config.toml
bias = "none"
tie_embeddings = false
optimizer = "cautious_adamw"
schedule = "wsd"
seq_len = 1024
Each number is 128 + 24 x the weight over its row's rms, rounded and kept within 0 to 255. Layers, rows and columns count from 0. The size above them is the row's rms in percent of the matrix's.

# layer 6 attention key, 384x384, rms 0.0361, rows 126-127, columns 128-255
size [ 91  97]
[[ 99 141 164 124 164  87  93 159 145 139  71 157 181 150 141 107 164 131 136 117 133 104 126 116 171 112 132 118 178 124 122 131 156 112 148  87  93 122 134  93 123 132 136 116 118 129 102  98 101 126 125 126  73 143 166 113 132 145 127 159 123 128 147 175 135 144 114 145 108 161 151 136 119 123 135 128 153 124 109 113 110  96  82 163 133 133 113 109  89 107  98 100 112 135  86 117  87 134 161 125 118 132 131 187  89 151 131 133 122 113  97 141 129 117 115 112  70 127 174 132 101 107 140 151 127 104 146 108]
 [149 159 113 150 122 109 121 114 114  94 118 157 109 188 140 155 117 130 176 127 130  94 147 132  99 114 140 106 101 138 136 151 131 152  99  96 108 120 162 147 167 131 114 126  77  98 129  86 105 126  90 160  81 156  82 121 109 146 149 129 175 115 154  95 137  84 157 175 120 122 155 144  92 150  80  73 144 110 107 118 126 122 113 122 142 142 129 155 115 127 120 145 161 156 116 137 123 122 138 130 133 108  88 124 119 118 112  98 102 117 119 117 147 120 125 118 117 114 119 137 112 145 158 118 147 165 125 108]]
# layer 6 attention query, 384x384, rms 0.0362, rows 127, columns 128-255
size [ 98]
[[139 123  78 135 156 127 105 144 140 107 155 151 129 112 144 125 131 111 120 158 126 138 139 132 124  83  72 122 118 141 147 152  93 123 107 123 143 115 139 140  97  98 170 124 186 123 127 159  82 126 149 132 112 124 112 156 141 118 129 108  99 165 121 133 149 125  94 114 113 100  96 140 107 134 129 152 161 153 143 134 130 104 145 137 143 136 123 121 123 127  99 142 114 164 122  90  93 112 165 113 138  87  98 165 144 104 105 126  83  45 137 138 127 139 138 139  94 120 129  88 150 174  94 106  75 124 139 116]]
# layer 6 attention value, 384x384, rms 0.0443, rows 64-74, columns 128-255
size [ 98 103  81  88  90 101  91  92  96  96  98]
[[134 130 123 135 161 135  89 125 114  86 160 174 121 122 152 176 107 147 118 114 127 176 130 141 125 122  92 129 151 101 157 133  99 155 144  78 139 107 154 138 105  98 123 130 119 118 155 123 117 187 105  78 112 128 162 124 133 121 109 138 143 107 148 141  90 155 148 111  88 141 131 131 156 115 149 123 129 106 121 151 106 136 181 117 171 100 159 133 174 141  81 132 121  66  98 140 125 115 118 159 128 131 164 112 115 138 102 126 162 148 185 119 158 110  88 102 113 110 136 109 118 157 141  99 113  86 104 145]
 [134 159 154  84  94 137 102 121 125 144 130 115 161 146 122  94 153  96  89 121 147 111 130 144 137 153 101 104 152 120 112 128 182 104 149 157 132 141 142 111 125 149 125 121 161 126 136 104 125 104  73  92 138 107 112 125 108 111 147 150 142 122 118 152 106 137 129 114 141 178  87 181 158  79 151 107 122 133 148 159 133  89 132 148 124  71 120 109 150  95  77 154 127 207 112 165 108 123 102 167 120 108 114 174 143 111 159 136 129 104 144  96 141 148 127  96 115 139 105 130 141 132 115 115 133 118 147 123]
 [110 168  94 129 140 112 120 124 128 166 108  90 159 198 112 178 162  90 161 125 124 149 134 131  95 146 131 145 101 112  98 164 134 171 115 110 146  79 118 100 179 119 127 121 135 121 130  89 130 101 161 119 121 146  85 114  76 111 118 183 128 173 143 134 112  90 149 127 157 122 126 123 152 121 112 108 116 135 156  74 103 106 145 116 135 142 130 103 166 105 130 142 121 146 136 120 134 139 102 126 104 175 122 139 137 122  87 107 108 116 134 111 125 121 132 147 101 129 129 131 140 118 158 143 149 109 137 142]
 [129 144 148  91 107 128 122 112 129 107 127 116 122 111 126 106 125 118  88 142 113 114 130 164 143 112 123 118 124 186 190 102 102 104 138 153 106 144 167 133 141 130 100 149 151 124 124 121 158 152 175 103 137 109 163 142 143 128 174 146 121 124 135 128 101 144 126 124 103 154 163 120 178 106 119  93 137 162 106 162 113 127 116 172 180 109 180 110 102 118 122 155 151 141 138 189 129 115 152 152 171  98 102 133 172 127 146 134 122 118 171 137 141 136 147 121 160 140 118 105 141 105 143 125 109 124 187 121]
 [111 137 140 130 115 115 115 136 103 118 110 119 113 154 135 119 166 116 150  98 140  86 117 138  89 126 119 140 107 132 126 124 119 143  99 156 126 125 112 130 188 132 108 107 188 132 117 145 148 124  99 146  86 137 111 110 128 109 191 118 118 119 139 145 136 159 128 105 197 129 124 112 116 166 151 142 120 146 164 147 141 171 144  95 165 143  94 154  78 113 130 129 163 110 118 149 140 113 134 121 124 124  97 131 141 112 116 122  98 152 117 135 133 136 143 128  87 114 171 189 131 118 148 101 126 162 167 110]
 [135 112 132 141 137 119 111 141  90 104  95 154 111 195 144 102 158 149 122 109 110 129 126 133 119 124 157 139 110 130 122 125 147 150 120 103 137 123 133 139 136  96 113 112 181 122 135 168 153 195  76 102 115 143 143 118 132 142 121 124 135 128 122 118 139 130 130  80 140  92 198 110 129 148 128 117 129 143 154 121 100 135 127 122 193 201 141 102 109 100 129 145 103 124 146 132 137 144 143 138 161 139 110 129 167 105 144 116 115 169 147 129 129 154 130 124  95  88 167 140 121  85 147 127 148 148  84  68]
 [142  88 122 133 180 191 134 121 121 125 124 126 156 136 128 103  98 142  95 166 121 144 109 117 133  70 111 135 170 113 138 134  92 139 135  72 120 127 130 120 135  92 143 127 139 138 115 171 100 147 116 102 129 162 153 110 126 130 118 143 113 161 129 133 170 147 144 198 129 107 118 125 136 167 147 130 120 131  98 131 136 131 116 108 137 107 119 115 151 125 151  96 114 106 133 150 119 119 133 156 143 108 140 121 143 116  86 152 129 162 152 128 138 115 107  85 131 154 119  80 120 154 128 125 131 144  75 165]
 [116 156 129 138 129 140  92 129 126 120 165 148  97 101  92  90 116 125 138 130 124 121 112 133 166 120  94 144 146 137 137  98 143 100 148 138 135 133 158 161  88  85  96 108 141 137 130 147 164 152 115  96 160 135 157 133 113 102 153 161 118 151 124 145 146 129 104 116 100 114 163 117 129 116 112  87 142 162 118 151 145 131  92 113 135 112 140 118 126 124 163 164 129 134  86 131  97 138 108 134 134  92 161 134 175 141 138 153 163 115 153 132 125 171 166 135 130 113 107 108 156 151 129 139 151 134 126 165]
 [132 174 112 106 153 111 142 111 169 162 121  76 139 138 133 110 128 140 111 101  96 143 112 137 131 137 102 102 142 114  83 132 161 120 123 125 109 154 116 114 155 143  70 160 149 114 142 136 138 125 151 173 185 108 114 121 104 152 140 130 131 148 139 137 152 111 134 101 151 102 108 108 127 113 148 112 119 147 124 130 114 151  88 119 116 172 146  93 164 134 178 171  94 125 153 128 118 129 105 111 154 142 107 156  89 115 153 139 127 109 119  92 125 120 150 157 114 141 142  96 125  93 114 235 129 154 116 118]
 [124 166 133 122  89 146  99 139 140 124 106  79 150 145 107 123 144 171 147 155 143 160 122 153 110 101 121 124  81 124 132 121 111 102 106 141 109 140 162 124 120 149  89 123  89 147 123 179  82 116  67 101 131  83 157 142 104 159 148 112 124 108 161 144  71 109 131  81 157 134  93 127 179 117 161 134 112 116 162 133 138 155  88 114 132 127  86 124 147 130 161 173 124 146 129 136  98 123 128 118 121 142 145 121 134 129 119 159 118 141 118 124 137 113 150 155 134 112 126 139 114 106 146  79 146 120  92  76]
 [103 182 151  96 126  95 156  84 109 115 178 130 136  91  97 148 115 110 130 106 107 123 148 117 156 155 121 126 143 151 127 147 122 144 109 174 147 135 126 149 114 119  94 126  95 153 127 118 166 158 141 165 111 105 127 168 122  99 134 104 134 128 145 124 109 126 143  90 127 155 156 111 141  89 123 130 132 162 147 106  98 118 155 147 118 193 120 151 113 124 106 128 142 166 107 161 140 132 101 157 172 112 127 154 138 162 145 113 129 152 111 148 138 101 118 105 176 116 142 134 162  88 139  91 130 129 128 145]]
# layer 6 attention output (transposed), 384x384, rms 0.0411, rows 64-74, columns 128-255
size [105 103  82  89 101 102  98  96  98  95 100]
[[109 128 137 126 108  93 156 126 102 171 175 133 153 103 164 115 102 135 119 108 109 151 174 117 123 109 152 117  92  90  96 131 136 153  96 131 143  93 182 152 120  70 100  98 152 144  78 131 133 103 118 117 111  92 124 129 145  83 115  96 166 105 162 161 122 153 146 130 147 143 151 143 119 111 119 127 116  98 162 111  96 124 118 108 147 138 135 129 142  97 148 158  88 154 115 117 134 158  85 129 131 136 118 118 137 137 146 155 118 115 187 101 136 154 151  62 127 123 122 113  88 123 139 136 181 159 136 144]
 [ 67 111 125 131 158 163 144 141 149 101 113 160 145 130 115 148 113 128 132 147 145 139  96 176 128  99 163 127 156 142 103 128 126 138  98 142 181  87 130 143  66 144  76 141 110 124 156 102 139 159 112 153 135 145 152 156 122 153 120 135 124 122 154 104 144 131 114 116 141 105 139 153 137  98  83 115 130 165 131 173 155 107 157  98 114 115 141 171 130 134 143 163  79 116 133 139 131 111 121 167 157 177 127 137 119 173 120 138 152 110 156 110 126 128 100 147 120 116 105 136  89 170 136 123 143 137  81 143]
 [ 94  78 131 156 120 158 117 131 116 115 122 123 133 148 144 136 111 115 122 131  98 126 136 154 137 126 149 144 130 143 124 137  84 160 156 113 112 132 115 106 105 132 134 128 118 155 152 164  99 123 107 151 131 129 119 133 147 137  90 121  94 106 159  87 101 120 108 111 110 139 134  87 139 177 157 115 129 153 102 118 139 132 159 112 111 124 145 111  94 107 136 114 128 128 121  99 132 110 115 139 179 129 156  84 154 156 119 120 139  50 129 142 141  98 119 151 123 103 150  61 134 117  89 127 127 113  78 103]
 [104 101 100  91 114 148 134 125 155 146 139 142 121 135  95  80 127 132 101 158 133 127 112  52 157 141 146 117 103 115 135 100 165 121 101 142 153 144 106 133 114 160 105  89 104 151 135 134 195 112 126 115 159 103 109 122  85 142 104 134 108 125 134 108 169 123 113 133 130 119 152 137 103 109 107 140 113  88 144 104 164 137 147 133 116 125 128 166 155 159 151  87 100 150 144 118 117 138 113 147 130 128 109 214 116  98 106 132 131 150 141 111 142 136 148 131 168 174 137 162 138 147 112  91 121 157 147 150]
 [115 146 138 154 160 148 124 108 121  98 139 133 125 130 131 135 122 134 112 113 121  92  91 125 133 107 153 105 131 148 143 139 131 107  88 123 106 131 124  91 113 135 163 123 126 108 120 127 105  94 127 127 106 119 128 151 131 199 144 158 126  85 126 117 137 124 119 134 128 116 121 111 156 121  81 144 150 174 102 116 146 138 112 128  95 134 149  96 101 132 148 155 127 112 143 109 116 124 153 112 192 129 176 141 178  79 154 109 140 136 112 130 152 111 115 129  99  96 105 158 121 110 105 101 151  56 118 100]
 [154 171 147 128 111 122 110 141 165 137 100 170  92 138 142 129 113 173  97 115 124 111 116  97 142  73 140 135  93 130 140 148 105 100  81 130 111  93 126 146 102 125 135 132 125  94 104 140 124 102 114 117 118 109  91 161 122 158 134 185 118 104 153 127 133 117 130  65 138 138 125 122 147 131  67 140 107 150 126 131 140 148  86 106  90 114 126 117  57 140 161 137 138 129  97 114 142 140 134 128 112 122 157 127 135  93 140 128 151 111 101 140 147 138 137 102 127 112 135 130 129 122 125 124 102 110 149  93]
 [ 79 158 150 109 139 109 142 140 135 145 101 104  98 141 139 161 117 137 113 107 126 119 103 116 134 110 158 139 132 116 118 123 157 112 124 121  93 128 142 188  87  73 145 125 146 122  50 126 145 128 158 143 143 121 131 116 117  87 147 127 175 118 120 144 128 145 132  94 136 157 109 144 140 120 154 136 114  91 136 111 114 130 103 169 133 156 179 117 121 113  99  97 151 140 109 133 151 135 131 101 133 124 144  91  78 128 159  92  78 151 103 163 121 131 140  88 150 155 132  99 132 156 135 147 114 123 144 114]
 [142 104 170  88  97 107 157 137 131 125 114 113 156  93  83 115 168 134 115 168 118 141 125 111 125 130 112  74 117 136 113 131 105 102 118 123 151 109 138 130 134 122 114 132 125 124 112  94 134 171 103 139 174 127 124  81 116 154 123 119 121 129 136  95 163 109 165 103 152 121 156 141 121  88 147 119 152 104 158 141 131 147 131 127  96 103 107 148 155 180 101 116 115 138 111 158  78 153 103 134 149 115 116 127 104 171 141 164 101 162 104 115 129 164 110 125 134 135 145 118 130 139 121 140  98 135 147 144]
 [135 131 135 154 114 156 102  97 118 152 130 137 103 155 121 155 140 109 115 155 167 163  88 148 126 125 145  96 102 167 134 132 155 118 134 189 111  79 117 123 165 189 135 125 102 121 159 138 101 176 104 113 118 125  67  93 122 169  96 124 123 177 130 122 113 113  91 134 104 110 108 116 101 172 144 130 129 129 117 146 116 128 141 203 102 124 155 144 110 126 104 106 159 175 159 142 103 124 144  93 145 109 126  72 124 165 123 172  91 141 105 135 110 136 147 145 158 124 188 113 148 139  76 126 135 151 118 116]
 [222 152 175 165 140 107 113 117 138  98 144 162 172 157 142 144 120 132 121 121 135 146 156 156 146 122 135 134 124 169  97 137 121 145 109 114 143  96 132 118 174 117  78 126 144 102 122 147 104 176 116 102 125 136 129 133 162 163 125 152 161 148 146 158  79 117 107  80 132 118 105  85 142  78 118 129 143 140 126 154 141 169 145 143  92 135 123  96 105 141 107 170 135  73 113  95 126 168 135 127 130 158 131 132 120 130 164 136 135 116 110 144 141 160 123 144  71 127 143 130 139 114 111 142 177  98 126 105]
 [ 98 110 136 130 120 126 114 187 147 153 162 132 170 158 106 116 154 127 165 170 186 146 120  90 128 144 119 137 109 107 105 152 116 146  89 107 129  78 114 156 129 146  67 117 137 127 173 129 122 168 149  89 174 147 141 138  87 114 107 144 123 118  71 156 137 118 164 143 118 135  93 133  99 150 100  92 143  77 149 127 141 138 135  84 105 135  94 182 138 117 142 157 143 131 128 128 159 138 128 148 117 114 141 148 110 175 133 153 111 160 103 105 133 154 119 174  64 123 109 148 112 141 164 209 118 149 156 122]]